Part of a small language model's weights.
Architecture: RMSNorm before each block, rotary positions, no biases in attention or MLP, untied embeddings.
Training: a variant of Adam for these matrices, 518M tokens, 15821 steps.
Each number is 128 + 24 x the weight over its row's rms, rounded and kept within 0 to 255. Layers, rows and columns count from 0. Numbers have three digits each. The size before them is the row's rms in percent of the matrix's.

# v: layer 3 attention value, 576x576, rms 0.0283, rows 381-406, columns 144-215
# o: layer 3 attention output (transposed), 576x576, rms 0.0236, rows 381-406, columns 144-215
# q: layer 3 attention query, 576x576, rms 0.0354, rows 384-447, columns 144-215
# k: layer 3 attention key, 576x576, rms 0.0349, rows 384-447, columns 144-215
v381 101:160110147107160168102149147131171104086130116158131154145151148137134082162153116100108148105159107103193088152099148158142128154108131154116163154116169095109160115164112113159175158129111145118134115124108146110132
o381 098:127108115147115120130096112092110100117132119139070118160126088086148149109145137161117124122103109137141120165103147101117137117134155141139144136129068150158133150145113111120127102142113143136104103142141105109116
v382 102:118144157153151157097093122149078103135143124100103135137154133119107123143102148145141102149110152115115091122114151156129155130152111112116131099094117157143096154127140165128184134124148110123101140115136115130103
o382 102:143128064136151125094162126080144151131139112150124096103139153120133178078118133093106112139157164124129119145172112104103151139147150120100128136162136142125121148154107113149140108150117163101110135136153146106114
v383 097:106128125114144142109175165152171091076128182108163106101153101161130154132142130133161111162161059145104109148136136118178109128138120146119143092107127104151123100123116103105131114091124116119148174119109112119147
o383 097:181150141148094102147142135088134167115088113144157137131094138108152094160095103132113129131105157122124100138139133106096159115151129115137157087134099170123076142189111135114170114140126142159152103146095107144165
q384 075:119142117128135130149146101117111132105137114102121120100143151103140090160170141134139138131177132142078115126082149188113070120140180105126150092099127116112098134074150124182160164151130110148138139148114122128137
k384 090:119076121155142126125146140164138144150108132122067129104142154139154171107106114161133073130067067096116153105156114132137156111102171171113140155096135109153176115179096135118098113131146161137062101144132146163146
q385 153:127145121121133153119147105117140105108115133128149174119161137114100108082145133123114132123169183162172152151119136171092114123123082148109102081131178149132112173083116168165158126073120072177163132141120106129147
k385 146:127149138081154133157145132103144157133125160114153154116144098128131133117176121123086098108130132133125094127104126128107130176103092114138137118117138132096119135131131156128147114119096146116125164121116127148124
q386 094:117121138132107150142123146159136139128132125130130129157093129123116152178116122134107098146110081092111136115142117057150166142132118128108135171133086153166138110181147110096106129164104161121129115122144148102124
k386 093:130157142113075132130125131114112100100131080137134117121136125156093112128114141121169185108160166116181145150166151129138127080152109137123142136137110114103129121117123096146137160135126117107142094114127152105157
q387 128:119110152132125139146111153142127150145128133119110117134088137123141126161126114120136132162097062134078088134120131095159132148118174118182147167111123112139116079144154085120119129192139166105118136094155143153105
k387 124:148121128150116115109134133158099111107122109105117124168118157127117143133093121150137124123123143092129130136149115136124162093117150122093111135118115110130169097160117086112113146120171131138124088163137173128147
q388 116:128114137131113140154119193152142137156131139094120127133119127113129155190089143137142111131097070118104123115132108079168136138144162130157148191128104106126108080160135076122096126169120165116091136098154127127099
k388 126:124101122149103126126120122145112112112142095156118140157125176130115139123095128157138155129119124101130134140153132160111155118126161135107108134130105100136145127171121117115102167150196120160137104165155144142120
q389 086:116117100149111149142131114133130133125139128116100060126111131148162129152112103120137128101070115121082102131130142129128089126108185139176131144141135141134130079085139111134117077146170179069085123169144105108116
k389 083:082102134172133086094165136141165145114123129118120144119113146095118162138105119128135123156132106094126129126132133122113166143096123135105117190099128122171129090163109129102099136096174105106138127164125117156145
q390 108:121095133104102145156126127110140140152143136119093097164077117143132142171112119122135107144120112120076109138119121061120136136145156126154148157132089146106136118158138080115100106178111173131130132128119145119116
k390 101:118090138143096119131125141164156128140129106136123111141133142108109151120062158142144120141140124094122120132124120134153135149098180143094115112097123133163126092161086115124115146137176131116116108142118149166117
q391 100:100181112113114153108140090117115121121137126164131139120162119160101133056128130141134124093118162148160127126143145194100114114103142135134118117154164140106126155102115142167140115107149124129131111133136117145129
k391 110:107117110113145090154155145092139153128138127126111128064141128131175142151128116107080109111166141110071129102073148115123133160143107133132124100091154143140129159122112152149102149114118128135139168146110103117129
q392 098:142104128144147121137092107107131123142168132126109097106116125121122136105109121124107088141109132133156127100138161095152155151137185141136148125138100106138114105142113138151121106150138172093165130157113140093146
k392 094:085089121126130151125128147131182174110155144154110113116146130115157146104105100138137099149108103081082085134125130136123138127145143091106157110123110147142127121132092178096166117119186175093081161124098154123118
q393 104:101170155108133097087144083121101108128132130183157155110176138123110111108135141115092157114149167166169161158133133207077102140117123119119135080137160210105111177078144133120155143080118074140126122153120161159145
k393 106:124144142083146143131129126102140152140157156106139141103129110156125116121164118138122113116140100136138140111106138121142112160095122140148164108150114143091154149124128128127137124116104149125149149101104120097124
q394 104:101116131158113110113117189133130120165138114103119120161109130159149114136116083103147091117131101136090132113112094074136131109122176139132150166149109100116118097135151100156125144161133177107120123138149091069114
k394 100:115127088122102105127133125149105145120133114125110101148111120084077187123079122136123133149117141140099107175108090143119185124076182124101131150123124132154139096151109134085152153127162117148108137136145174165140
q395 116:117117114148165135094140146075124103160151107114145131117136126096126068127157121103131120154139138176114109160131140132130130131122149153144136115101141151094139177081156126125177138065104117113092134138101121149136
k395 118:121126120133169119129130095170126173154073171105138149084117114151176089129130112096116115130162112156164134158128118109142098151132116128122131102142162134155113131099145151144093094127122159127118117094128109115165
q396 122:150163169110143150137160108115133119167088136205153132152185116139133125121104142084102165089154112159124154165129137168103101115147166122107117139153127139157162134135097101122116121135154111142136106144123082165127
k396 112:121129125127100139134099139100111129098128116113115152110120148190148068112148132114131158144116104158134156119112148113164119091114145156161132142120151166125173119114156111139105133142092086153145126084132133119139
q397 114:172096160161189104111101123115147111140128149134146127110123178120088113151127167099128126120122129152121118188127134111135131139127143128125116151124142148095144127106117076104118156128131148101138103130195146128070
k397 117:103101127108116147124126144128173085129113106139113134146153145162139150132109097172107139145103103080127148097172159111117095103057131130164132164134125117164130117165103107129123127126132112148160107119133122148096
q398 104:146166108137129147121152116090108121123123105164118167133146139129127124101137162125103128129154181134155095160107146170090104150133136119133088092123159121128117148088136147151166105072126112144146152170120113137116
k398 105:128181157106152112148114136086110127173109155153130141132104093136128085126169117102107135098159138182136101105109114104118115125076103150159118121152136153138108142076162128133123114115089142122151149118102106121106
q399 108:141115138136187097125109137105140104123132167118144127091106144109108097133140168034100137072133106158133133157137150120110161147134120099129112114122165131137119153097157143080151167077129104128127121136151168118099
k399 110:139102125079112131099136123148127133118088099119114159147151108138147121106161127159114147175122120116164169140206138109105083125078116128158141118172143106109147101105113135096131108114136135177178144099136158122145
q400 105:132146113096133106128139102109135118125130137134150117141167128109105127096141127117126172108147165141141111155122157152112106114139076112118137112158142143093116164122109153158147098095153089125125146158141090129117
k400 105:112132106088141162140135167096143139114112172151139111098145099148133111136187142135092110096128125155123112087085150121110124140135124130140161117153157142106141128113146118129116110147069140159131157118107108095159
q401 104:076166118121111175108121073113130119124100178140148114187142121118119115082117117152126183084112121126134143147119122137105109131133137068113171106172106113121145135139123131090135178125109113137082115095127132164159
k401 106:172121105157153157114116114157163144143132111137129140116119119148105157114151127124109106122132130168171152130128133161165120099139131173107112154149134121115131136131104112128098111167091135159112132159153149111105
q402 114:121142138117112128123100129084121143116125149102161125127144097120165166126122134097103098116139133084176154088130076099156133123139079103178100138137117115136142124161136136095105151093147153136092126156107090098141
k402 114:155126158097100132116081139099112134125138171176092121124171135111109171121113136143142179134112093097135088153139129095133150118124127155103129161156126168167128163109136122111139136134115111169126133166168157158126
q403 110:115136133124123139154128170124122115134085127141118150130134139138124096153085144163151109116103098118118119123087094093143131125140139105120111157116134138157171121134113093121096145157113152141151126067145157157137
k403 109:142092110131128123124125135188119128128136130129120125128149106089100165122126105112126151133130117102142133112114090135140146112121139127167137155121129116099148136162120123145138128145133140120164111150159162129095
q404 102:142146095142159144126141134138135108127102179162153135126170106138149146081144120130101182135122176157135129110122132158117109113165122143147158120133117149126143174078125139133142135110146118138135134147128075131110
k404 101:110132151104135117123135123083131107156133110157148154094103123122093085167156132122086104094130137144135122096109143106120103157118092138175136112129166140107137110139131126110121119110086121147121119134092139050139
q405 107:129096101151085157174118137112122103134117150126131128120126132104122103117135116130161124094124128154125100158102136165105114144108144103149139083114130165143141123111137159089139157115106151138140138116137172131171
k405 108:148131173132138109095132112205148150145117126146131125119141084107126135111126141107129149123129165143157155112125147171127082140142124096164119176165124117152096113131129163141107092087142106106084154151136136119146
q406 104:161130126131121117127097080123142116129119128144139091112118149128165115158125139169137128162112119153119140160115124148086146141115150120173125108071158145115116188116150166155152113130107112148120119117124116127137
k406 113:114157123133163127125113122146102124153111151089097141106136123146087100087151124149112138111145084149108161121131149156152161104127101138147121106160090094101124115121120139113130076140088145149142113162105119107152
q407 118:133120067153101116125117096145117074131151109110149117142098097119134146094146100168169135117121160093159110123121125181130153127116114119124132100108141079118086141136123143168145114135130081168123112152131107105143
k407 104:120148120151135151146167122119081172124151121122128104086141140087139110164127135057125087109154148112088110145125124152102107159139121080080080119084152135146111134082152149113125147087173152123072140121115111078134
q408 098:128132135115194161121143117084108122099086140142086162094103124105138093133140153135118138080135111129110125101103110120089137164194131119105148125102150162080099112112126109135148113103072151094120164132086137138105
k408 115:118118129069134122119145111114191152098088146144129154125178142185162126125155128135125110151105107129163145116155115131144092142146131149161141146187133138117178116109112155152105153158100124159131109107159143107128
q409 113:148138159110131162098133109111123151163128164157117142151152091145100153104110147111090135127156110168130151162161133150056116130115125130101133120124131125065123136135108123145149129119082097133131151105115163130111
k409 091:095153132121132097120096124121142116117102132131154121138166148178140110122140161143136155116119118122149129091133157105120105098141120167126119137143114140118117152118121098156129118153094146142115151150134090099150
q410 102:148092076125133126141090116112126169132126160149148146114126162120123110145127122062131125104101131156165136133082158098135146152149108150110138130107178120124144136084140117077128116128130150133160116122123129101098
k410 130:109120141124102108093160099162132147134125100113152114106116127105157120139091121136135115168148134121122167149161101112135118117103123109111126146159137129160110098139141144138136105144153105130153111109144134139145
q411 113:154096157147098121145109189174124141140130120144110118136119116172122112145124101122168119127113088129085113120102136098164142130130126133126148176135124111169132102160163117104132116192138153106104117098112152140150
k411 093:109141161163114123139133125121128086152131107124148128133104138106138147148109158157148128125113114120121164152124093144111154117128168136109126148113140111113135110138099120142118144130153105120119098137150126155132
q412 111:151146121124159160133135131127125137103124147210125141097152126141154112087157120133107137060125135146128117122116129135095139128151125158113110139162141150082150145055136107100165149107126076168129134125093103131125
k412 091:095135151112146123114137141090115129142110146145144133122142150124102078167140152126094151135106116132120096097155087127111131152156076110133147117119156164120095107159154173120118142164089156099120128150110092078110
q413 116:113138112119106124107169121164133137172132167171141105132136107181121104125102143104088140082100110099154145135122107098132135111132147135138119112131131147145133145086118145097163113148143147130158123092101161132146
k413 134:161134128129093115091121143147112162115156107103126145099100116119137171126106105104136130148115144119119144162086149115177136112112138122149182169157129101128097128137120155113136101123119133129136151110150155145147
q414 095:165111138131166160146101117101146077142144178111131178116149139116105111114134117113119090108155127174143145142114129113134105100130118126151141138115128092156172153130128134095108068152123143105102147151109124118115
k414 111:104111111136128138101127150096134132134143144163156128048154118125111093130168104092131132129141106143144131107140191129121116113120111112149129121120153172136153111118168130143134093093113132108176131121102106134146
q415 127:124149081139140122123133091115096121121158107164109150146117122102148140085136104159122120134168169143198118152147131164169134127131091141132128121150096146138132167122120168153123131120178126152138099163113118119144
k415 107:182137121149103152114155137122126150168118128124148133162119090125139143116147133138158084115138156120110118175132121118115113123110145136087143144130156132118097141126127103090168132134116112157079150115140150110135
q416 120:111128144117136188163125138112096167147139114129145151172134115088159075134118128127163122073089085129139098102098103115096117126138100136123162130143131158107111151125130085147151152101105126114129181096103148124141
k416 114:146088165101117104086139121141135140117128177136082116125160140123142143093095132132133152095108132144157141121145140139169106151113156114123098114170140133118205111176096163154121153111162159091104133134131134095124
q417 105:113133145136155181171160092103131139148119156086158110147132147090147109097100124094126131125173115137075075124149135080152134108127164103117145133088148093097105111104114121113171142143134129056110128108157110159094
k417 100:124127132141106144147106125132135153130152130159074166154114108128150084152080115125103152115100091167159126131123125128132090118186079119143137128143174154128096118126089116127091119172157127165134109139085144092130
q418 108:105115155132098170164158135106145150112127164158126206093144159115115112096144160108109104109154126142102139124105136117089161152130126126149126089099166086131124151085120141125198148086133126144114107138153094129119
k418 092:136151158077146123151123144134132097122157114143107122111130092131130110132088108124114151106127110143119140120114109138105121121117119125131117102126152132100128106151096160136093103155141143127182150120106139135128
q419 107:141126137149124150129141123120101086130109077148139123113103143141112154113110148111124111116107125062110141131173135156086153132108126135140106159160159045122141113118076144056110107141141146122174125133139137095169
k419 119:139147090154138132112105135181108100135138107155092115131106124114145120152126118146105149153159100125117077112093111140109137081121120097117155116107116148149100135153143114129095095162157146117124139112145174110140
q420 138:124118122171117136130113152188147120141124108080110093117085143118110141118108091120176114135108096121085118122133127107165159129139157152109116150109098120125119108125115107132120142154187117136126099148143146170123
k420 075:131140093117120137148091119144111103127116152140152120145081095138135123160125132111114114118183178140079129134117121112116141168131102134135148135079104144109101115131164112138106153159080075139140152152132145157103
q421 089:134152150144097134093124114125105154131152119136128149116144151133181141120130176113128171156110107125087099106120090120166125097134187103108117138121109136131102118105112137126123102134163114115176143116124110113068
k421 163:147144107089150123133112142094137127150118171134107153109132120137105133106157153123088077099128118134145091097103131119085112160142076113183140111140148138108133150117144136127123132095085144145120132121118120103098
q422 114:135164133160129138119108135106138145099130124119135144116150146091154131204130154153110138170134086117117123112153117131134087152128096134160132151155152147119123117121116119142093133109131156118105156102094120113102
k422 119:119150144103151132145137147145125120134116188114103112098150135084106123133155117133126148105118075153120127079136128141125206105138114107150115112142143155092172172111154112118120123117092099135156144167121090062139
q423 107:115134103121086135175128136137128154156118162176140157140144143126128067088128166118137121105138114138114151152100122145095115108140155153150127109079160167133112170075133137131167126118097094180142160106120128145139
k423 095:092157130111173151104141094168152117096124129149084086090130096169152124143105098098099113079127142140125185101143178111152154111106182145119110131125118136122100146166134155117113080140149178117110100103092089119151
q424 099:134137147114102127100116123147152168125175137142109113154161149145129159106086124156128125162105123144146117086134094134115137131103119133170120151079132103138106140130136139166146118172112144133127122122155116082106
k424 133:157058142164096143101137134163129128134114097125148096140132107152071129098055111155142130117125110124113154163130099107148148134110153157083099149150110079148118092148112101083106142127181142115134144162146178190118
q425 103:131117120156104132142141152137113113152136118079137096167079157147135138152098109141156145110125121095087125130152109103152127156123126149101133156159082098151151110162110124142147130152115162115138115157158134168081
k425 083:123135145118177111128112104106143161147119174075113146117127135150107147116165112120124130115159133134154121099144103105104080156131130126154164121140164127139105158103152076158149145155116092161145126105103152101131
q426 117:153111128121073096138151117138142115109062107143134113102150148131138085142122124122147155134099120117114100072120157099139124150123141130095107132098106099172142099104103149128147119125117128126115122149098076118138
k426 118:125148125093147101155122133097121134138152142115152156122108151128135103152170119102104094099122123119090142133121130151138114098152112113138089143164124170147104131150118146158135126104098137119128116146127080131165
q427 110:102124142124098122140130148129091151117167140097086165112134113145153129148154125100128112126138131110159115109168164105149134156099127116158112112120133152143179155115140151148134119112099148101092127097158131084127
k427 100:150128156141138110101156136129178153139128136140095126111128124114140142148102106144104101069152103133175147151135129113101161118145114128127119130150115104124156138150125145084109136133162103116157135105113163073132
q428 098:095139131109129125106139110124145119149113121148127174139107098087161073151125149143140137122100116174139102169132124164141142167141181110108127153133177165106137133070124126137108163146102109103129130068149140150119
k428 097:089097135127132137142144143149135148125108178145109110068148129078135133124139117158140137113102135149129123087138137160139171117108131133099133103133140107094136111120132088110096085084130144120172107140075068133102
q429 113:168108132144115114099098113151120092166189118134117193126109146096175130138100103124071117109102137147132109141108088155165110120118131151135136109122147139140179143094147126106126100105117148129129142102131096126124
k429 110:168117135144109118094115117130117147157146170082108135099157139102117143119128124130128126118111095112144153142103195113139104120154158121157134147163119101157133104134151168133126120127097115154145088133120124175109
q430 106:143124110143163139115177157140092140067112185184134148119105114153155102144120123124129133096150160162169149142100158125113131187159126130143118124106153177155120160063129136112103101144122131139087106131121133109156
k430 108:122111127157094134111155132128096157122125132098147099162131137146192154129163138108152123104154162130141153106170133132178130102132126100106182150138116132103110138131108154092135097106123121088149137120140102171105
q431 120:134111118161182141119130147113112157126139200118134154123116121135140144095084097077120135159126104186121131093092098156138145160135181134132151129118139128127117116086133121124140120110193131083108107130090146123119
k431 117:107087143129129128100126129163141123134140104107164129134140156139149125125132107106130144146142139134125138166179126109118107113108138160081141129144169161130129127126172144107123120109124099153154136159156149110109
q432 101:138138095138143111143138132121112086125077123122113095133110144072121130103110107153095113172093140132123107142130119167120115137131129121075161118110146103153146121109135118091115171117148106147151111164105144160155
k432 101:137160111099132126128096100127090139146145141113166157118094107119084104107129153137092126113145155160149099134104143163130149126141098138148140119100107140135136107122146132153112122126084154139129122142137109106131
q433 117:137163165134127124122156113155147133101118116128108129126124123182131113152126138123116120166098121126098125099174136064161145097144137134097106150121109087123125134114077139133085113148104128155159143158110121150125
k433 113:110124125125138109151097124123124134155095110114105126137110136131101115138137127160122135128142091138153107094101120135083115136157132144132091169115107134135130149173139140150127169130139141167151123118145138110090
q434 106:133124137101147120127149078128152159117097110129182142145142109172155091114106100111161136131127086146143127116118131150131145126138122159092086117113153084106095136129120143094125126154113160093123133112154124143118
k434 102:132081102142124099162109113147144090106138151144136152116118127066108087133097122148161100138114109153112111126123148136163100177150148150104121141133140106152145142151096134139097122110165151122113098134083115151108
q435 112:133145144155122132140110157110119121170127189124149203142137148103135136179129136127086118141165150114102138165139139084127118169112127116142122130139135113125171137111131146077172130108135109115115170116123159114156
k435 113:125144143135146121140143125176103089156116109136120136117114109151075164103153107118147150152136072116139138128167090141163114072115179136147153098158118165140112128141149157149111102165093157154173139078105127161112
q436 108:099101146144124144110143112153106094131074176136115123123138172113086190152097150085130108122152132115104148121152127084144138137163149125106136163122133133090142128142104111125150120151161128096150160146139152130132
k436 111:101126096098102130113118125148129107110108086128146101143114084152166138115105066120156118135186114167146099124135116117164089075128123119123120151100145167150143150140094151152132091155164100130095131099139152106163
q437 117:142138148153188110157088122149103133082112115126157167123108133138131128164138113096120178166118136167150160154116128172095119151122178093125119121125171133098116161133159090142097135108112087067131116100168155138138
k437 112:100153113134139106131136143152125129125096085108118102100139144117137097179106139125099139102117119175117126104177133132134133146113136158162133145103153138086162114092133128133127142120122133174139092117165102140106
q438 103:129109146165128138131140138148113135154120154139136084178118151112084148124173138117149137124128145097154155125085092096167113090198112110092118134145111128159127130186100118105097174144098118118122094162140105151122
k438 105:101137111108091114140127089148136151106115093117126146122109130108150129139138137110151113118133133110149083145128145161143129106108125113143128126067139116103144112136147147105167165127134163173093121085107150119132
q439 109:098137124135077129130148150134149164117138117150138167167126151135121118134161144140096136153134083074076120110135131154105123119149151100106143176107123133152109126114147126154131140116127087102145146138169156156150
k439 113:111164137117134128130111159114114055101134152094106073116101113126054130091120105149126110111166131148131109089137088076139172128096123138120127090117149188097146147125147082144115093124144150158101115156107175093132
q440 109:161102090110141142146122143148132123162149081135106095116159129122152124162126125166122152128134137163126145118111109126113085116092127126124139104135083111185137174124128147109185125145107137171112127127131116132146
k440 109:157165125100119127129119112124092158117103119113156160118126134115091129158130175134106101130138144111123115135159141130110132140118127114202116159156158108101125138129101132136115137081099085153109136111116107115160
q441 106:114130128130094130111131124131153096098124170117106140127125131125131109135136141120131098103126145126167141118108116094138139155125078119138109103121144111102141140120131146137124128125099108149124142139122117107121
k441 104:102120151154135090128115088138120132153122122104133154134159141125129141113148133141179119093124158085173139175165139169143097103136131116097092140131117138115147112151129132130143128129144106096115109108087109134160
q442 112:130111120145134121090145085150129091138163111154116085067117121125140125168079138156129155114063106102113165153096104151148122136104118091097145111170115141140115124144120109116134159149095130131108113115083126190117
k442 109:108161144141145119120108107092145107101152126125159127124122131163096157126132124158195077156127098105100112148171137136136092155122142105085127137126080122114168140111141104090138173124162096116131114154134142104172
q443 100:137156154127134178117153132171171104135127132097156149113113108117119123122135131124145156130088136145141110166165107165158125151128122144125107117101125139124127112131129164125172092146151090152114108133150128189119
k443 099:123141115150142156130114149086088141100160130126148140125095113136144127100151140126148134110146148128107139123099161126115102103125138170117150082130154124105108157116165074151171162146088125116186126149117089127140
q444 113:117177134155122171139114135123143153150142123113135132088120108169124113141145142153127133113110118113119127140118135133132136104139095110153104106122101178101100163085091142141148097105111195125124129107109119127144
k444 114:156140128098151106103163117109130109094158130130119108105160130072109158127133122134117134135094137109138154135123102087140146140145103120127147137140105121098138068152115140129116129149145086097134114108143141123117
q445 116:146153115118137120105133137108107116119144129117143127124120121082140106128148144097128108140115117115175097099145194100122114098135101120155112119167151112114111080090164143115101108112121112135140136124105077096125
k445 113:119160106120128157167092128105112122149166206142110132139119152110097148142161137136094124158099152118148100112077099133094195127111133144124150113135114117168117135097125135128110096135077136099129135101138102096127
q446 111:147130123108187117153137118152135096097057135114174155136113120118071128124128152131149117170162142120127130132103153162141160101164091133119125167106145100115110124156113138134114138142134115146105120181148155171099
k446 110:097124098115119133184121130163144115097147165134158120165135130143148101121166151136117109129145145100089144090159135139088097124138117115127118077088103157133118111118183124170147123089169158127133103128109127124114
q447 107:162130106095098082118143141107131147115115138124176150159117095133145138085151131108112155154145124127150137105114135144114100149161109120134125138137129107117172120129123128164158076111163083149127166153124125162122
k447 106:108115132111136133140164148109122138171155139095175143137108123147133145119171139146110094114126131162146132130129127084110146134085152114137138104138147157160112148118154114129148102083102126083169127132101063152125
v384 126:133094111144113111151095135115136128123068144125106145163111145121093134167097155106160084144141189143148130120109120130118133165144128160140135124126144156153169160121138158136110102152110169122081118125152146072132
o384 119:137144175149123142132103135128124120099125102119132113117102172165110093148147170113096135086152107162098142114131118151136114140156126124094121145058163124130094142125137132109107148135149121154161092120120122137139
v385 125:125125156126153144203170089152085162103139105105117118125111129160126119114124122128141135123119179137132105150135111135150168179094129163147123085086111117111133113140145123084145108133109078146114139088118142086172
o385 119:154153127166144100174137119175140136137115101111166152113131092095170142077103124161125151127133103177139206123119097123096096090140089156121092157153110186091107105132156139147129121115121091158122122103144101095118
v386 125:119083142146152171133117144129117134099149147111142103138132081118145171163133120192107164168064104130174132086107175117106162138111151108143078164160160104157136120105128059125117139185118077108173153114120131130150
o386 118:096107150138116085085150111114147178140118125142129145178107130096099097111125115166122068130113106126147187136162125133146122102152097138091144099132098106103101141137148134117141156124144140134136137122122114153147
v387 132:106101120118127146143127150152137106113153078134105149094105157101112127101138123107107174147088114102123100068131112127154104144140155154130124155137132140173144171121126123091099174134115131144140097118137082125151
o387 124:096143119093094112127152092108080097055150152131110078103158118180130118090144116106134085111094117087153162096133106153105115151142112111129164115140152130139155123169165123120084125108094184141108143143117108155151
v388 126:142094136129160129151086129144186116152140160137143090147157163145145157135145105118116168119184119109162117156091145076137125098146139151092118159153126097142095095111098113127188141153118143080134137169167088133110
o388 120:117140117119107100156150114154117135107154089082157127145112154062150184123102090140102135125109125154129067121079110132115147132153130113115119082109142126090114109119131106135149150139129162139112184138161131133110
v389 137:121155113134127137124145134111132090146146091181152174153138134127116148106124087102162100121121150142137136120150149131151116145112115147141110137115114119078142124148102172128161103106136139092132141109138143156110
o389 125:122134095102097152126133132081122110125137138090152118132148085102168131126089148109134160061139133139154119101145140159135178150143105120102126107116122145085153146122126138120119135158109129121148084152126120119167
v390 129:141166118131152141123175131113152113140103138145141165102139114105155120114129148137150123158127074137103111145121148137139133113168181167106120148139098085132135174128109123159170106134121080095117125122105123128118
o390 118:135096155160154086113176138112086124157117128061118129107127115144116162108107122124111141097159141129141125124155133104146123122159165104106113146116104158131104136139148128138147121114127134112165127144125114132139
v391 127:146119119110119089121100083140114146114128093131127159109121118069164144139107112129067094115140124103105096149148166141179109092153134099126142137167101126143167158109115130107163120143140117106143103120134089092127
o391 123:117133119139119119174187137115117082117129112116146139132144106172143114079143126162119113150160095113152123117136148094142164208119093109134141106086137130078200127110154109087109143122115149134147144154132135121132
v392 133:143141105118124139183125131123117144122103105130120109159135156124123110105108129097080089115154177123111114103135082118169105136142105130164130121138077117126170143108119148114151128111121067171096105168164160159125
o392 125:145141125103145140115117078123112111091154118074125137114123119141099140134114114131141122072097154160145126138172126090137134116150126130153152096134119127118083138081135140114149173128130095109139114094113093148084
v393 128:164193135149136122133165147113159133111128129097141146139131128149154111122146131080126114107129100078109117137145114140125149117119129110073120112098125184141161139119119177172131090126107126129106119120141100087113
o393 120:148142146071163150170098103168127135147106082167145135087108115149146119095140131122094099106152141170101140105118137168138102121108155093126116100102146124138111161127097076144094127141134126127138130114117108153113
v394 130:108115094151089098102104159147156132135095120132142142117133089126132101131151136146151163117144098153145107082100138081096107092136107129136133180128142144132108117126148085112136128126111072084138108113109139138110
o394 126:084142101141115125110136136124145134125134083155099164145127117113079106122141113156113108138078125103110129115144104169113089142131104133142118107172127081142076166132114162108103115120096127154095101103156119132155
v395 123:154120134123110157087100122092124145134129118133137085086106139134125100171141155126089125133128072129129099113123129168082119148110111096096126115130125113105114145168188099093110143125137195074111092136092154151098
o395 111:152155111101102125111156156146094156143135174150144098161154140148117115141128168128104134173173133110147077127143118114081117130109127116158115113099120113158140108136099139114136080105079175119160085143131132127101
v396 132:134167131093109144151149127141145112191134106083164143062144145047079117200118091131139105132092122106147086097159158155173102133165163139105096121161100099148133137127127120148148114150117076157159124174102117118101
o396 128:154085161100111136110150113127129116120117141087143118142112131151181165136145102131150136091136092162118146101142069125144147148131122126130141130150103096114147117183161140160144135139118147145204148144128111126110
v397 129:155174124122106133101116099136128104119152151100124135134140123111136086132122171148125148081131135139153128128078166158128150170143156105091118155123156127133114153122141138136124121166095185092103128111110108136113
o397 119:110116135115130131091153117183130156152153140109159106156147134127147153115100174143118208142130126118125101117101126149132138131131155143119122125084128102131138132141150114135096132115091090138140148161165149139130
v398 131:157136140111170144081083129139123126094095124133108136117117138128063104173132113110112108118125157134135132156155129150117144109070129116146146087081137128082106089129122140114150127146151118141108082118155147145121
o398 123:149114112168129118122140127146085101131117130130122102139132116173116115140091134140148150146137091115084144123111088132130115098162127177151166146127122111150104111143122108090120090133101148157123136144130103102092
v399 129:127098136153120100146130097113123117124123146096071127115139138163126127133125097134175153103118086161114116165107156127083136073114113161082110122161135150127115160140087153135099118124102138133095151123136121136123
o399 123:110134139116122131159145160086089156156152102176120154140149134115146129141118117150138144118162174106102128124150114133145091131075154123182079131126101085089098131120133099139101129190145097130105137112139098142138
v400 127:084169128130094095074125124136133127140108117115111076103122120160089113097093140068169133142133164107148136161176193158124156101143091094142121124126105103134129128136132094150169152150145101159106173189111127090123
o400 120:162145108143159080075130107118079158135154142126107132161117125129119137111153162164133098108145136159137102120172132178105182108102101107149108113148125136062100151153093158132135116123126148128175134095139148175147
v401 126:131093112144113127151116170084140159108139109125136171110131125181106140132136138103117138127135135138144135139125134124150115148135112126156125139131117139134132132113117144160092125146146069188169120128154154094140
o401 118:118118136125117123132124123132149115064122083139134126099114124153118146159125144178162173091118126139104119129090060119157152154117134110109133104173105130137134109110118148110171179099116075147078116112142107115143
v402 126:118103124109121112132101099114077118081111116081122106118149135106165128136095132145118144148114123131165069109171139127148111133131124106168134126152125113108164157134157092119124139143098125165106130119146129097125
o402 119:105163142146138149155164117108101137137156144119118144130135104158147119123165149143179126122141128122101130083180128115112101166159116130112119134120124090125137124101142102121116121114132147124119115093153089145123
v403 126:160123127149155114157085146102059131123140164141107124118108120112094099111134120103078174124151165106143112082116082130119124128127098113117133122089128197145175157123137106101126129119110142106152138139112174115126
o403 117:157144145139152133151143129134135152166106120127122089109119080132136143103161112104158132119087145124142137138133153117148077131112125117140143173108148119145099148103113135163150125121139147154102121107106103135109
v404 125:108145154112112130136111150118087103172083147114103162103103135140152127114116175105106200127125147129135111124105081109114147159121135063139128109148151163197122106141111115096123145109108096135138134128133095102109
o404 122:114153170169106084107117151156203122110114154095100159117106131145089115137128126080111092162142128090124129100098128103122134112109124154120108148148125109154126119114154153169144136123148138109129171095153148131087
v405 128:150147123132110137116097140134086093146132124110139162177120157104121172156115143118168124099161152168119110116111082115156104119099140086093162135135117142150145159145150113127157143151144113129081109099173082127125
o405 121:136189117107153113140106129119150099094161157141134125141140131113154121134126172128124180127148098120100148141104185169120100113156106102123163143117132127153142142091113112128114176103074121112116109131157076149075
v406 126:128154089082089122104112083148149120107200163117190155107103107099120132116150149090111158094138127156123109093098179087129153146140102102127126150133136101133144153161134157126141145118117145100147133137151104179170
o406 119:103120117117157144114128149119082095104193144123115138103149121108178100156129134076091166117110106154109126097108114129124151111121155083140193080150131097097163121155159114110140124114116127169108109148132122129099